{
  "n_layer": 8,
  "d_mlp": 1280,
  "norm_place": "peri",
  "norm_eps": 1e-05,
  "init": "trunc",
  "init_std_up": 0.0269,
  "lr_head": 0.00692,
  "batch_tokens": 65536
}
Each number is 500 + 40 x the weight over its row's rms, rounded and kept within 0 to 999. Layers, rows and columns count from 0. Numbers have three digits each. The size before them is the row's rms in percent of the matrix's.

# layer 2 MLP down (transposed), 1280x384, rms 0.0418, rows 1275-1279, columns 240-287
096:498500513548449474547503507439451450495536488517544521535474424468432520480454445524520499484512462489530443520614428532501482486490501516580472
097:445503491484566566505441505537535451436461525472490535492551494475538410483525485473482572490491447507496530422491550458547530482525522513518564
100:558503458515501472457505527556542409469433548484538610495522472521471463522497515542543515475550500407520526470538477520479503547513463527481486
105:440537486555465525486503496430523508478518450524571514414571483495544469448468455495547463526483505523547512470488458455471513472524542440517551
102:452387450518471460503532484440499461485517465524533494445423476502552442608498537471479498525548471576510491546502580554479520528463494487509482
# layer 2 MLP gate, 1280x384, rms 0.0815, rows 1276-1279, columns 240-287
097:545487462526538514472501453481509482463464502434491529484516449440519490473483521509543545518525474457455485463491460547500504470497454492488536
103:486529469455511527533479526494478451552398489477485606623493483589451464587530494508461544469481518427515502473536485535460495534544508503573491
105:478566484425507558541505518503515474547498458436478450471417490516485462416508513507465540485507531574472435517503528502520531463536483485512465
095:518482514475533545523504467505477488487495553472494507477531451457480482440524470433496461494543459574548524487522505501547456487552460459549548
# layer 2 MLP up, 1280x384, rms 0.0843, rows 1276-1279, columns 240-287
104:407539534463501481615466475593481490483564498551534460533517543510502507520477498456531549469453489545523519482482552453514494523488585545556489
102:506531532508489533441508477467511567471462483489457398500571498511504426502432490410453524528472475493424544503508460487451462510556540488566504
098:508420494456473533507514501481464484505572513524532488504537496510475433559540479501426470464503474436484466532510537521496451507514497508480441
105:514581527442534583504530539549520477520513487487558503553520465482470556451494454461502551537489501444487511455521450457506499502561464519470523